Weights of a small GPT-style language model, trained from scratch on English Wikipedia: MLP 640 tanh GELU, LayerNorm before each block.
Each number is 50 + 12 x the weight over its row's rms, rounded and kept within 0 to 99. Layers, rows and columns count from 0. The size before them is the row's rms in percent of the matrix's.

# layer 5 MLP down (transposed), 640x160, rms 0.109, rows 515-558, columns 80-159
084:50 99 47 51 55 44 31 44 47 59 40 53 50 62 40 50 56 50 35 53 46 51 57 39 49 72 35 37 36 46 62 50 49 51 74 50 61 56 39 58 32 47 54 50 81 36 73 56 49 30 15 42 55 74 47 46 48 40 66 45 60 32 40 54 51 45 61 55 60 38 37 53 65 24 60 51 49 38 47 65
113:73 39 56 49 44 60 56 63 45 41 53 49 46 40 50 66 51 51 29 52 52 65 56 33 49 51 45 53 44 52 69 62 58 53 61 45 52 42 41 50 47 48 60 37 66 34 48 54 60 57 13 28 52 46 43 30 54 48 27 64 51 57 47 70 43 58 67 39 56 40 55 42 68 50 55 56 39 28 52 45
076:40 99 22 70 55 34 50 56 43 57 48 40 66 58 52 52 41 23 43 59 47 49 63 45 50 38 39 68 54 43 54 44 45 63 60 49 46 42 39 37 42 55 48 74 42 50 82 65 33 59 10 39 51 57 39 74 32 35 39 45 52 38 44 51 61 60 42 51 47 45 44 54 57 59 66 68 29 38 39 36
086:63 35 47 38 57 55 45 49 60 62 37 39 69 67 45 54 39 60 42 72 50 22 59 54 62 50 44 31 71 48 46 39 35 49 81 64 60 44 42 52 46 67 53 49 38 55 55 42 42 42 69 62 72 49 37 55 71 54 28 18 52 50 59 31 58 54 51 34 49 44 54 47 51 33 46 62 65 41 36 57
090:60 46 61 30 62 51 48 58 49 77 55 50 49 81 47 45 46 55 53 63 54 57 61 68 37 60 57 47 41 62 45 72 54 42 44 49 49 38 44 45 74 46 48 52 50 59 40 44 50 65 61 34 50 50 51 59 49 54 56 35 44 58 33 41 43 37 46 56 59 39 58 53 63 76 32 36 68 60 38 55
117:48 23 41 47 55 38 58 53 57 31 65 66 36 31 44 56 44 54 64 58 52 70 39 71 54 39 57 28 53 51 60 59 47 45 65 68 64 53 39 36 53 47 57 58 69 30 48 50 59 54 64 52 60 48 65 53 28 63 59 70 59 48 61 69 47 40 51 49 53 34 37 41 65 49 54 66 44 68 53 27
102:39 45 70 45 31 68 33 40 64 67 42 50 51 60 34 63 62 50 56 46 60 40 46 51 49 60 59 65 53 64 38 57 46 44 59 29 61 62 53 55 50 48 44 46 54 49 56 25 49 48 72 47 45 45 46 58 62 65 44 70 30 37 38 79 62 41 44 59 57 53 37 62 36 50 53 46 51 47 66 38
101:41 48 26 49 61 51 40 52 50 51 50 53 46 57 27 46 54 57 66 55 74 23 47 44 35 52 62 50 38 60 56 51 40 31 55 70 69 56 60 83 52 53 54 51 50 22 57 45 50 53 56 49 70 34 58 67 53 55 36 47 47 58 43 34 51 45 42 50 34 83 28 40 54 41 42 55 31 37 55 50
091:50 41 43 53 59 48 55 37 57 52 36 42 49 35 41 65 71 47 58 29 64 82 71 52 57 53 54 36 53 39 60 48 43 59 34 66 57 52 62 46 55 47 53 64 64 67 51 43 64 54 50 36 51 41 45 50 49 51 60 70 65 58 35 56 68 76 71 33 62 62 55 42 45 45 45 48 43 51 48 43
102:43 42 58 38 58 48 47 68 45 64 53 42 57 40 35 48 68 46 59 69 45 52 46 50 60 66 58 43 56 68 65 48 58 63 38 36 48 49 46 50 70 66 29 59 31 55 41 46 34 34 55 48 60 68 46 47 62 42 24 46 53 38 41 55 26 43 65 47 35 34 43 56 55 40 36 49 65 47 71 25
103:65 12 52 54 37 39 29 39 37 61 56 67 52 68 58 39 39 33 53 51 54 45 55 67 48 50 53 81 86 66 31 25 49 68 53 57 62 59 60 54 38 58 54 45 57 64 36 61 53 30 63 50 58 30 50 43 57 45 47 53 51 54 45 42 48 68 56 51 44 45 38 42 38 59 56 51 48 45 49 44
068:44 44 26 77 53 52 43 46 42 63 60 66 48 55 39 63 51 35 49 61 48 51 80 57 47 62 28 64 49 58 53 48 43 64 37 24 59 39 47 29 60 56 52 48 56 39 54 61 37 74 64 40 61 30 52 59 51 40 49 43 49 56 44 58 62 30 38 39 39 72 35 52 58 42 39 57 53 33 40 31
102:47 19 45 48 68 35 68 47 37 70 60 72 42 43 41 53 45 57 36 55 56 32 36 26 65 61 59 38 29 44 56 56 49 51 35 67 48 50 47 49 57 53 62 46 69 45 49 51 53 45 61 57 83 60 46 41 38 65 46 66 45 59 54 53 54 74 36 47 47 42 45 56 44 51 49 40 38 56 29 39
104:37 54 54 45 53 38 53 49 37 49 45 45 42 57 68 31 67 55 35 44 18 61 79 55 67 51 52 36 44 53 44 29 37 41 43 47 34 42 51 82 47 48 45 57 27 55 51 38 32 61 46 46 64 67 51 43 64 42 59 46 50 48 48 54 72 52 44 68 55 63 61 49 45 71 46 39 36 48 66 69
112:44 31 44 24 54 52 71 62 34 52 52 60 71 49 49 53 67 60 65 47 33 62 42 34 51 63 50 37 54 53 52 46 30 42 46 56 18 56 45 35 48 54 34 66 61 40 53 55 61 56 49 46 60 63 52 50 83 32 19 45 37 39 35 75 60 49 33 65 44 33 90 54 56 53 69 59 42 44 48 82
088:57 58 26 43 35 55 55 49 80 52 39 46 56 61 52 55 51 34 53 63 59 47 47 62 46 53 56 54 64 52 35 58 55 49 36 47 73 34 50 46 54 49 52 56 69 43 60 34 49 36 58 53 53 72 30 48 28 31 61 65 61 41 45 61 50 48 14 37 59 56 54 43 54 42 41 50 68 69 33 48
099:38 30 41 42 31 65 64 71 62 48 64 50 55 32 54 29 42 65 28 49 45 55 38 54 65 41 40 54 61 67 54 56 45 55 47 33 21 74 37 52 30 60 42 60 43 64 52 70 56 73 38 39 61 59 49 61 34 47 43 54 52 53 50 33 60 61 52 52 36 54 58 59 39 33 66 60 54 52 70 51
107:46 53 47 39 65 35 44 66 45 71 43 63 45 38 37 38 42 39 49 50 63 31 38 34 50 43 60 71 62 27 28 42 55 33 54 57 59 64 59 37 52 58 42 37 56 51 48 59 81 68 50 44 55 21 44 69 65 54 59 70 26 49 56 36 47 39 33 38 48 53 45 51 45 61 46 53 49 49 30 40
085:68 83 39 51 57 58 63 56 46 51 40 60 38 31 36 23 64 42 46 53 42 48 36 63 60 54 41 36 55 55 57 63 43 38 52 50 63 43 65 38 49 50 41 67 50 62 51 50 63 50 66 60 48 57 52 64 56 69 40 53 41 37 42 65 59 66 40 27 31 49 59 57 50 59 65 39 53 54 54 16
104:61 58 49 37 52 67 59 52 28 39 60 51 32 53 45 48 56 33 56 77 50 51 60 50 56 63 56 42 46 49 50 72 66 36 49 47 48 48 47 36 75 45 33 40 64 57 39 42 34 51 62 55 32 34 52 59 70 34 35 65 45 47 37 53 23 56 50 47 59 30 68 50 66 52 45 53 54 44 47 47
102:46 42 45 32 57 58 27 45 45 67 47 57 61 48 52 42 43 33 56 34 59 48 46 48 44 32 47 78 39 61 37 48 36 63 17 52 35 57 55 45 59 52 61 31 41 61 31 55 42 50 58 59 63 40 60 36 54 57 31 43 45 58 41 62 41 50 54 41 55 58 34 62 43 56 43 33 42 34 49 20
090:66 45 52 35 62 48 29 31 62 52 41 52 42 56 76 71 41 50 47 63 62 40 51 51 49 35 52 57 47 49 66 52 30 64 49 48 50 66 42 73 37 47 64 31 44 73 52 60 71 45 37 45 58 69 51 58 48 64 64 41 48 52 50 58 49 53 59 44 30 59 35 49 23 60 43 43 34 52 70 62
105:52 41 60 41 33 57 61 42 49 64 63 48 56 51 64 43 45 47 51 46 49 65 42 38 26 26 26 43 56 42 64 36 49 46 45 62 61 53 38 69 48 43 68 44 59 70 57 45 50 29 47 59 48 45 56 41 68 64 32 49 76 53 43 69 46 36 49 47 63 62 45 37 62 44 40 47 22 73 76 50
097:40 19 48 48 57 50 59 28 47 30 44 66 29 62 58 46 42 51 61 51 42 60 67 59 38 45 35 64 59 70 51 54 56 55 51 61 42 53 53 44 67 36 45 45 48 52 53 61 36 64 75 63 57 52 63 53 43 70 46 56 50 49 65 47 56 15 52 53 57 61 60 39 60 61 51 44 57 53 42 43
097:46 24 35 36 29 60 41 82 54 49 48 52 57 41 52 27 40 51 69 48 43 41 57 53 49 51 44 42 60 35 37 63 46 46 36 42 62 48 53 43 61 45 57 69 56 37 53 64 64 41 56 46 64 50 64 35 45 65 37 59 51 46 52 46 53 46 44 61 62 28 69 46 54 47 34 53 44 49 43 64
107:38 28 37 82 36 43 51 39 61 19 56 55 38 52 14 54 33 53 37 34 46 50 49 53 47 44 46 51 68 49 53 52 62 46 57 63 56 62 56 42 54 62 60 43 72 48 57 72 53 55 52 77 61 53 34 46 31 51 53 56 48 49 69 41 43 48 52 45 48 34 46 49 67 53 35 61 46 96 52 43
099:53 37 58 49 54 35 52 50 53 24 32 51 44 51 53 42 44 43 74 64 54 37 57 60 84 70 54 65 55 61 40 43 38 58 49 37 57 69 33 44 48 67 59 63 33 56 37 60 70 47 62 54 58 42 38 41 51 75 31 38 72 34 44 62 64 57 70 59 49 40 65 55 67 45 54 56 43 52 41 54
061:53 47 51 54 50 43 61 49 56 57 44 68 39 45 47 43 53 50 34 58 39 52 77 46 41 50 18 56 42 47 54 54 34 44 42 44 40 42 43 66 64 50 46 65 30 60 02 59 47 41 56 41 44 40 50 38 33 44 58 49 46 99 54 57 55 52 45 50 49 51 52 99 57 46 45 50 34 62 50 43
110:40 67 48 59 36 66 42 60 77 70 62 42 62 57 49 70 62 49 42 58 69 63 38 41 48 32 42 52 50 45 64 43 58 58 64 53 71 52 53 34 51 44 70 67 60 23 52 57 36 63 64 55 30 25 34 43 65 25 52 39 49 56 58 56 44 56 46 62 41 46 57 58 49 66 32 54 45 47 55 34
094:40 35 42 51 45 57 38 42 58 53 41 30 58 60 56 46 33 50 53 53 69 38 54 75 57 59 51 60 46 54 59 52 26 55 54 33 54 53 40 40 30 58 61 48 60 53 48 48 67 57 43 38 56 45 43 82 50 71 68 40 46 46 40 51 70 58 41 39 64 28 40 54 39 59 34 45 70 56 53 47
094:52 72 56 66 34 62 69 51 52 59 39 47 43 48 55 58 54 46 17 31 52 49 45 30 18 27 51 45 77 36 59 54 41 40 62 42 53 61 46 52 47 66 65 55 42 58 52 59 70 67 28 52 45 69 40 58 45 48 57 64 49 56 52 45 62 57 49 24 42 36 54 62 34 57 39 44 37 60 48 57
110:48 49 61 32 50 65 55 45 47 52 52 61 55 36 55 60 46 55 29 31 52 62 32 32 63 32 59 52 45 55 44 56 48 55 40 71 61 31 51 16 38 61 51 64 42 53 52 44 46 47 60 35 58 55 57 81 21 45 54 52 33 46 35 53 48 56 53 45 53 42 57 48 58 43 45 53 77 44 57 53
141:74 48 51 57 80 46 42 39 27 63 50 62 55 72 55 44 58 65 58 43 48 53 52 56 48 63 50 62 67 65 51 72 67 58 48 71 42 52 67 55 56 40 54 34 46 44 47 51 47 59 41 46 49 47 36 55 51 38 48 42 58 56 58 45 46 32 39 29 48 36 28 39 51 44 68 54 42 38 59 49
119:66 45 80 83 49 28 51 52 52 52 56 38 32 52 55 37 57 44 51 62 49 39 74 58 55 51 32 82 46 36 51 41 36 50 45 56 68 61 46 41 56 44 47 47 26 44 31 56 63 54 79 50 46 44 33 65 42 53 63 49 48 62 46 49 57 53 49 41 18 48 68 56 66 52 47 70 56 52 55 45
069:58 05 58 41 51 58 43 43 49 59 42 79 47 62 59 48 52 21 38 47 55 48 34 55 49 50 58 50 40 75 37 62 57 52 53 33 70 60 63 43 42 60 63 38 61 49 42 38 46 59 64 67 39 33 36 41 58 58 46 43 30 69 35 51 69 56 66 49 59 49 29 61 56 48 71 50 58 46 34 26
084:72 51 60 50 47 88 31 59 53 29 40 34 60 59 51 32 34 58 22 32 60 66 49 33 53 54 58 41 55 48 35 55 52 41 46 62 53 53 49 48 45 61 55 52 40 48 53 56 33 46 44 41 57 48 43 48 52 47 38 52 48 53 47 50 63 29 50 36 48 60 48 48 45 37 23 68 66 47 66 51
113:41 17 49 55 44 45 27 57 41 58 47 63 76 56 62 48 45 36 62 48 38 47 50 55 49 47 51 56 51 55 36 44 33 59 50 49 52 62 79 35 40 61 46 49 48 74 28 38 33 47 54 65 63 30 32 56 70 38 33 52 64 57 37 52 57 48 67 64 73 30 43 44 54 51 63 38 48 27 54 55
099:53 38 74 46 26 50 63 55 54 47 35 41 37 48 57 41 46 59 54 60 50 32 40 46 49 57 49 24 27 41 33 47 65 42 53 45 34 57 41 36 35 52 65 46 67 51 49 60 57 38 58 59 44 54 58 46 40 61 62 59 35 65 47 40 62 60 41 34 40 59 62 56 40 43 23 55 51 79 43 50
106:73 48 36 42 33 46 49 50 44 37 50 49 76 50 49 53 49 45 55 63 51 56 49 39 58 42 46 59 63 50 57 49 45 39 44 56 65 40 61 49 67 33 75 59 27 69 42 47 54 49 61 38 77 56 32 70 55 79 47 34 53 38 47 67 39 32 79 58 44 54 43 46 39 32 54 56 41 53 73 39
090:66 26 59 38 20 53 46 55 53 59 52 52 77 63 50 53 46 50 56 31 46 47 43 38 54 41 51 37 57 59 33 52 36 47 20 50 63 59 53 41 48 71 66 48 54 49 55 22 45 73 60 50 31 62 51 61 53 65 19 45 40 60 45 62 35 51 79 39 51 34 47 53 43 36 51 33 56 52 57 47
079:44 43 39 24 67 58 27 58 31 54 51 61 58 57 45 46 49 38 63 27 48 45 49 62 77 60 72 68 48 21 39 68 43 51 70 62 81 58 51 32 58 46 32 52 54 50 65 48 60 43 69 53 51 52 56 71 54 60 37 62 43 35 52 46 58 59 61 45 60 45 49 37 55 69 45 52 60 63 48 46
093:57 36 62 30 43 66 64 52 55 35 56 22 61 67 38 41 25 53 44 59 46 34 36 28 24 41 54 42 47 47 50 78 52 42 50 56 27 33 31 45 69 40 44 38 46 52 47 45 65 45 54 69 40 49 34 49 55 51 52 58 27 56 42 55 61 54 50 47 52 36 66 32 45 73 55 60 77 59 50 49
090:57 29 31 57 49 45 43 49 47 55 63 66 68 63 46 45 57 34 34 45 48 47 58 51 58 51 56 47 58 45 35 51 54 59 44 51 66 48 58 32 38 60 55 44 65 54 42 41 27 63 75 47 78 33 28 49 57 52 34 36 54 60 42 45 49 44 61 26 53 56 49 51 53 64 26 51 34 44 41 40
104:27 75 41 58 56 47 52 48 43 43 54 67 46 48 50 55 40 37 51 65 43 50 75 39 62 56 23 63 52 29 41 34 24 65 37 43 56 69 58 36 49 67 50 62 42 33 52 68 46 42 48 44 69 43 38 50 47 45 34 65 57 38 34 44 53 45 49 42 45 39 53 46 71 47 62 72 34 41 32 55
# layer 5 MLP up, 640x160, rms 0.12, rows 516-559, columns 80-159
102:20 35 77 49 43 42 60 53 42 64 46 46 51 42 55 63 28 45 43 40 71 27 50 32 55 43 50 61 61 62 43 25 55 78 43 55 52 50 49 46 44 52 49 61 54 61 50 67 34 52 50 51 55 43 50 19 43 50 50 43 43 54 28 63 41 60 66 57 41 46 46 65 49 35 57 50 45 42 43 49
091:39 42 57 58 67 74 56 29 43 65 38 77 43 56 46 48 43 41 49 46 39 46 57 65 57 53 38 49 49 77 52 34 25 67 45 34 32 55 51 53 46 47 66 28 60 42 48 63 44 48 54 49 39 35 57 20 41 41 43 68 62 55 43 53 45 52 74 54 55 39 39 56 44 55 52 40 36 40 45 42
099:38 41 43 68 56 51 53 53 35 60 62 66 40 46 66 51 40 45 37 50 60 38 44 60 47 34 34 74 50 35 30 18 43 72 64 61 54 49 56 37 47 51 57 51 48 30 46 71 26 48 62 54 49 51 43 41 43 56 49 82 32 57 60 33 51 60 52 59 54 59 48 55 50 48 74 58 48 66 33 53
092:52 47 49 54 63 58 34 50 55 46 49 49 40 74 41 39 47 42 51 16 51 49 62 54 57 51 38 62 56 62 50 44 53 53 38 63 50 51 54 51 52 54 59 22 37 40 47 39 42 53 57 70 52 45 45 46 43 69 49 61 30 56 17 41 46 63 43 38 61 74 62 49 34 68 40 49 44 44 54 27
112:50 33 58 60 55 55 51 46 37 63 35 54 55 56 75 52 50 53 32 47 48 40 48 33 67 50 47 40 43 52 47 44 34 45 35 71 63 46 69 43 52 58 36 36 54 36 44 50 28 35 55 78 70 54 62 55 49 44 56 69 70 64 44 44 51 76 50 62 54 67 31 53 60 42 61 32 48 58 47 41
104:48 39 58 60 46 35 41 53 46 41 29 54 54 45 47 59 36 43 51 68 48 61 60 49 62 56 61 51 60 60 21 41 44 50 40 41 62 46 44 48 46 68 47 29 57 48 49 51 42 23 67 63 67 36 59 30 52 66 57 66 36 50 54 43 40 45 41 66 50 49 22 66 48 62 53 50 67 50 69 58
104:27 44 49 68 40 67 47 59 71 54 52 51 49 66 57 58 31 43 51 38 42 37 51 74 41 33 45 58 48 74 37 46 46 48 37 47 83 54 42 61 39 66 62 52 50 30 46 65 32 57 60 63 64 51 52 23 45 29 54 49 57 57 38 38 49 54 45 50 75 60 60 59 51 43 45 46 53 28 51 56
104:53 36 43 53 50 73 43 38 41 87 60 76 27 43 58 49 46 45 37 57 66 76 64 53 53 48 45 56 51 62 29 30 50 47 51 53 65 48 67 57 45 58 51 41 26 35 48 56 47 49 59 51 66 59 41 46 34 17 54 49 68 62 63 30 54 61 49 63 56 59 50 54 40 68 47 47 45 25 45 49
094:21 41 37 72 50 68 49 42 61 47 38 53 53 61 56 81 43 43 25 59 67 52 45 41 51 48 31 55 50 46 26 37 37 39 45 65 40 63 79 46 44 34 64 46 72 60 48 51 54 42 54 52 56 45 30 35 59 47 45 73 70 51 46 59 64 54 51 43 52 38 31 59 29 53 56 46 33 54 46 56
101:42 33 48 50 58 65 58 37 40 54 71 45 58 57 38 65 44 40 34 40 55 42 63 35 69 36 36 70 52 48 20 44 32 54 40 58 73 71 75 39 53 54 56 36 55 47 45 37 54 70 66 50 66 36 48 46 39 47 44 63 76 62 51 40 38 62 84 51 61 34 35 59 66 39 61 60 30 45 23 39
096:44 40 58 53 52 49 40 48 70 40 44 77 59 58 47 48 38 53 31 54 52 53 39 39 57 53 39 41 47 60 56 60 39 50 36 55 45 58 55 39 38 63 55 56 64 35 47 80 46 26 62 47 53 48 69 47 44 47 33 52 64 61 26 52 49 44 45 54 66 53 50 61 48 69 50 32 53 45 67 57
096:22 37 60 46 56 89 59 44 44 60 45 29 45 64 41 59 46 44 55 43 58 56 50 51 64 39 41 59 38 52 45 12 42 81 39 57 61 63 57 61 45 46 53 37 54 23 51 51 46 68 55 46 44 36 52 48 47 34 52 49 46 57 59 51 73 45 57 59 53 67 40 54 74 47 73 59 53 35 52 47
096:41 36 62 48 73 61 24 46 24 58 54 54 54 44 52 35 62 42 30 50 31 43 63 50 53 44 61 55 64 37 54 51 46 65 42 63 52 37 48 49 51 56 73 29 33 42 47 37 38 63 57 54 46 60 51 51 60 64 43 72 44 54 34 65 53 56 58 33 45 45 63 59 50 69 45 62 39 48 59 47
104:45 36 74 49 46 42 20 36 36 54 49 58 62 45 58 58 43 56 56 51 43 42 55 54 55 50 40 60 55 42 53 28 49 62 62 62 53 54 50 46 38 57 73 51 48 36 47 60 26 45 65 71 50 56 66 22 44 33 26 51 34 56 70 43 77 37 45 55 50 45 50 58 55 64 62 59 59 42 60 51
079:40 41 51 70 61 41 43 59 44 43 37 49 54 43 78 57 33 55 37 49 30 76 47 38 53 55 51 55 60 36 42 45 41 76 47 41 63 46 66 49 42 50 39 64 50 37 44 63 35 64 70 61 42 33 52 56 52 46 40 69 53 47 45 37 67 63 65 61 53 46 37 49 70 52 94 64 47 43 69 58
096:51 44 50 67 39 50 54 41 57 46 70 49 32 46 51 33 53 52 35 51 49 48 60 32 79 28 26 58 45 48 26 59 60 37 49 56 45 65 53 31 53 63 75 45 49 57 40 52 45 43 55 57 60 42 49 63 22 59 41 62 45 53 40 33 24 53 56 73 63 60 58 57 44 57 59 38 58 42 39 44
100:29 41 35 45 55 51 50 37 68 51 37 36 42 65 55 64 41 44 52 30 54 57 57 47 56 41 55 56 39 72 36 51 42 63 50 65 65 76 44 53 42 54 45 48 64 53 49 71 60 59 55 42 40 29 28 35 54 33 48 40 59 56 50 32 27 59 48 56 54 41 38 53 60 38 69 58 54 11 43 41
090:31 48 49 63 33 48 61 50 62 59 45 40 92 52 60 64 56 49 51 40 32 69 49 51 43 33 58 53 48 49 52 57 62 70 39 41 49 36 48 43 37 46 59 53 63 39 49 86 52 43 61 67 67 67 36 59 41 31 39 54 50 57 37 62 64 43 56 56 59 38 47 52 82 47 70 44 52 46 52 42
093:53 52 48 45 63 48 59 51 42 46 63 37 36 65 37 45 56 45 53 35 59 32 50 45 64 42 39 60 44 61 48 46 31 54 60 66 54 52 35 36 56 63 79 34 36 45 43 30 37 60 54 57 62 55 48 33 43 61 51 50 47 57 32 53 38 54 38 41 56 58 47 50 30 67 37 33 49 56 30 11
088:59 46 56 58 51 50 46 51 40 83 64 57 56 55 48 53 46 37 30 42 57 50 59 44 56 31 48 64 29 55 23 34 46 43 24 50 59 57 64 17 46 65 54 44 63 45 47 46 45 43 57 66 64 45 34 43 44 54 47 51 58 61 36 52 35 53 48 48 52 46 33 57 50 64 48 53 43 48 55 26
096:33 36 54 66 49 46 60 18 57 63 64 53 65 63 60 41 30 48 53 34 53 34 56 34 40 45 48 55 63 55 34 29 29 71 52 50 67 52 44 52 47 48 56 45 46 35 47 50 31 69 57 62 51 33 80 41 45 61 39 49 36 56 39 65 64 49 45 44 34 45 53 51 43 41 37 62 62 47 46 44
100:37 44 56 82 57 67 39 63 59 62 46 40 47 52 68 65 55 48 49 46 60 49 41 54 48 26 36 59 34 28 39 21 52 50 31 72 51 48 52 52 47 51 75 42 54 55 44 64 54 50 61 24 58 53 46 52 51 35 33 84 42 53 68 69 41 63 41 62 40 52 41 51 49 42 74 59 52 65 57 56
086:43 44 46 44 77 43 56 47 27 59 66 57 26 63 60 42 44 49 42 32 50 47 60 39 47 47 43 34 54 52 21 49 28 57 66 87 53 51 56 39 50 72 53 46 36 48 48 37 43 56 72 38 38 49 39 52 48 59 60 68 22 49 25 43 52 63 35 32 47 46 57 52 38 61 45 57 55 56 55 38
098:21 29 60 51 31 42 34 60 61 54 71 49 68 47 63 42 50 52 41 42 57 46 56 51 54 48 28 55 49 48 45 47 51 51 36 68 57 51 51 58 51 63 74 35 42 37 45 63 32 59 60 43 66 75 46 28 31 36 32 54 68 55 50 67 48 62 57 48 81 52 60 54 48 58 52 51 51 42 42 39
098:18 32 41 40 66 27 35 68 35 52 34 48 38 36 64 51 39 54 44 35 56 64 48 60 49 56 61 35 59 35 45 54 36 79 55 79 33 59 49 39 43 62 67 61 59 36 46 45 43 39 59 34 38 58 69 43 41 49 55 77 52 56 30 49 67 54 58 53 49 47 53 57 58 58 64 70 54 50 51 59
102:57 33 61 49 52 58 25 50 54 46 50 58 72 61 58 49 47 47 48 37 26 57 57 64 66 48 52 50 39 40 69 28 42 69 46 58 45 72 65 54 49 81 49 51 61 46 36 60 28 39 55 44 43 53 46 48 44 43 33 74 47 54 41 64 35 60 59 67 47 58 54 58 45 51 75 39 54 28 63 41
052:57 59 54 59 62 49 52 47 40 47 66 36 52 48 50 50 51 43 73 40 75 38 34 44 57 49 89 54 59 60 45 41 51 50 60 62 56 56 54 40 24 43 45 24 61 40 68 42 56 62 35 48 66 71 68 52 64 68 55 44 61 21 52 43 38 49 56 52 62 45 52 26 41 59 54 55 68 27 26 60
101:32 37 48 42 50 36 36 55 68 51 61 53 43 40 52 56 32 50 46 55 31 60 58 54 35 46 51 50 75 49 49 26 07 65 58 64 44 43 56 56 47 62 67 55 54 52 50 54 62 62 54 66 53 36 56 47 40 37 52 53 59 54 41 49 74 46 57 42 46 69 65 63 37 50 55 62 48 46 37 55
090:43 42 34 55 67 46 63 48 58 64 44 41 63 36 32 62 43 34 51 38 71 50 47 55 55 36 24 44 52 57 34 55 40 52 32 59 48 56 46 21 38 70 50 53 76 41 47 48 54 61 48 39 54 39 45 43 21 40 54 53 44 54 50 42 27 67 65 51 64 36 43 50 56 27 62 58 44 58 40 54
094:35 42 49 53 69 68 67 43 54 68 59 45 29 51 50 56 38 46 27 55 58 74 55 50 38 41 54 68 24 42 43 59 61 46 61 72 56 58 74 54 50 70 45 51 53 26 44 52 39 66 54 53 55 58 33 56 35 57 51 49 55 57 56 32 41 56 74 54 65 55 39 60 46 41 57 66 51 57 37 45
108:14 33 48 68 65 56 53 37 47 51 43 52 56 51 33 85 38 40 42 52 51 49 56 49 57 43 54 56 51 52 46 49 55 79 32 56 51 51 49 32 52 62 48 60 71 33 42 50 51 50 58 53 64 43 66 31 34 53 41 64 49 56 28 75 56 64 43 51 52 38 37 54 59 42 54 57 37 35 54 44
127:25 34 80 70 57 76 57 27 75 62 39 43 48 46 41 46 44 43 51 46 49 52 67 54 42 46 53 48 48 55 50 38 40 55 41 55 69 57 58 57 55 78 46 52 59 32 45 51 44 55 54 52 57 19 67 44 32 47 55 72 61 57 43 50 43 66 56 42 51 39 56 55 57 39 53 64 51 29 44 43
107:31 33 68 53 54 68 16 38 65 65 33 54 51 59 59 54 31 48 47 55 44 33 61 55 55 50 47 47 37 50 45 41 39 70 34 57 52 63 56 51 43 57 69 38 64 40 43 47 32 41 58 60 46 49 68 37 46 40 35 62 52 61 44 50 52 47 68 70 50 45 50 65 38 43 67 40 45 42 56 57
088:36 28 54 54 55 69 58 34 38 59 53 45 54 58 53 77 50 45 52 35 56 47 68 44 59 43 51 51 50 60 53 39 32 65 37 52 47 57 60 40 32 59 70 38 69 33 47 45 37 62 74 48 55 35 53 56 39 53 49 47 47 67 25 58 51 64 66 52 54 47 53 55 63 55 67 46 31 39 56 39
094:55 38 37 34 66 56 52 52 35 59 52 57 68 80 47 57 39 39 43 41 45 64 57 45 59 48 33 65 38 62 25 48 43 51 34 54 50 58 64 39 48 54 39 48 69 45 53 39 57 60 65 64 62 37 55 63 54 51 26 53 40 57 51 70 43 56 53 43 47 66 43 48 54 68 36 56 37 57 53 37
086:50 35 23 54 57 50 32 67 51 55 41 42 78 53 56 52 43 49 37 51 45 56 60 66 46 44 50 49 54 46 43 38 44 73 39 36 41 50 52 43 36 69 54 44 67 40 42 49 45 54 72 64 57 36 44 59 54 45 38 56 22 60 38 55 45 60 75 49 69 30 37 52 48 63 70 42 55 78 64 35
091:43 39 55 48 43 38 51 54 35 47 40 60 53 55 68 50 35 59 41 49 39 66 56 59 58 52 64 34 63 40 40 52 54 49 64 52 30 75 52 39 25 74 48 51 78 57 46 46 33 51 75 32 40 47 39 66 66 41 60 44 35 59 45 31 61 58 55 63 39 45 46 51 62 46 49 58 69 48 54 62
104:42 33 50 48 57 32 40 51 24 53 59 65 49 48 50 43 40 52 45 38 61 43 64 44 58 49 43 70 62 43 36 41 47 56 73 77 44 52 71 57 45 54 69 45 51 48 43 43 46 54 57 37 47 58 47 29 36 43 43 71 69 55 75 53 54 52 67 43 61 63 72 53 44 44 36 60 25 55 39 29
094:34 31 77 57 67 33 56 46 32 57 62 48 43 62 42 59 48 40 29 23 63 40 67 38 65 43 44 60 44 43 29 17 35 52 45 57 59 57 69 30 30 68 47 44 55 35 49 47 36 64 65 63 48 40 59 45 41 53 46 39 51 67 41 49 53 58 55 54 49 63 51 58 50 45 44 50 54 48 34 47
093:16 33 61 58 49 65 50 46 40 64 44 57 57 53 63 65 46 43 40 36 54 52 63 51 70 43 41 50 44 46 31 53 44 51 50 48 58 63 60 36 49 71 53 51 67 48 41 52 38 45 81 42 65 66 53 57 58 51 52 65 50 64 43 53 45 57 88 43 62 57 59 65 59 53 43 48 50 21 47 56
090:56 47 45 61 44 45 45 43 48 48 69 62 32 55 37 58 58 44 45 25 68 59 50 62 83 26 47 53 40 60 52 26 50 56 46 55 41 54 58 28 43 66 54 56 41 48 44 57 47 61 48 34 68 48 63 50 28 43 49 62 66 57 61 39 49 47 64 60 59 48 30 53 44 37 52 47 21 25 53 45
098:42 43 60 74 53 45 26 41 56 68 45 67 59 64 57 46 52 43 42 39 58 58 66 46 42 32 47 54 51 41 37 49 44 54 37 48 65 53 52 27 33 53 59 34 71 50 43 48 40 53 67 67 55 38 52 45 42 54 46 39 55 61 42 43 39 58 65 57 47 54 29 54 59 59 53 46 53 27 61 51
095:30 51 72 46 32 49 39 49 64 53 37 53 50 68 57 67 46 48 25 41 45 44 59 40 70 47 36 54 46 66 47 45 37 52 36 39 31 45 50 33 52 65 69 38 58 63 51 64 45 50 71 57 52 30 56 48 47 49 35 58 49 51 38 46 40 38 68 47 57 64 45 54 61 45 65 44 39 30 45 52
093:48 35 52 51 57 42 43 46 44 65 51 53 44 65 46 51 49 41 36 39 62 55 58 54 62 46 36 58 40 52 18 63 30 42 46 62 59 75 68 22 46 76 58 39 59 47 47 51 44 51 70 42 67 42 59 54 42 52 44 66 55 59 43 47 37 60 57 49 53 45 49 58 48 58 39 53 39 51 35 49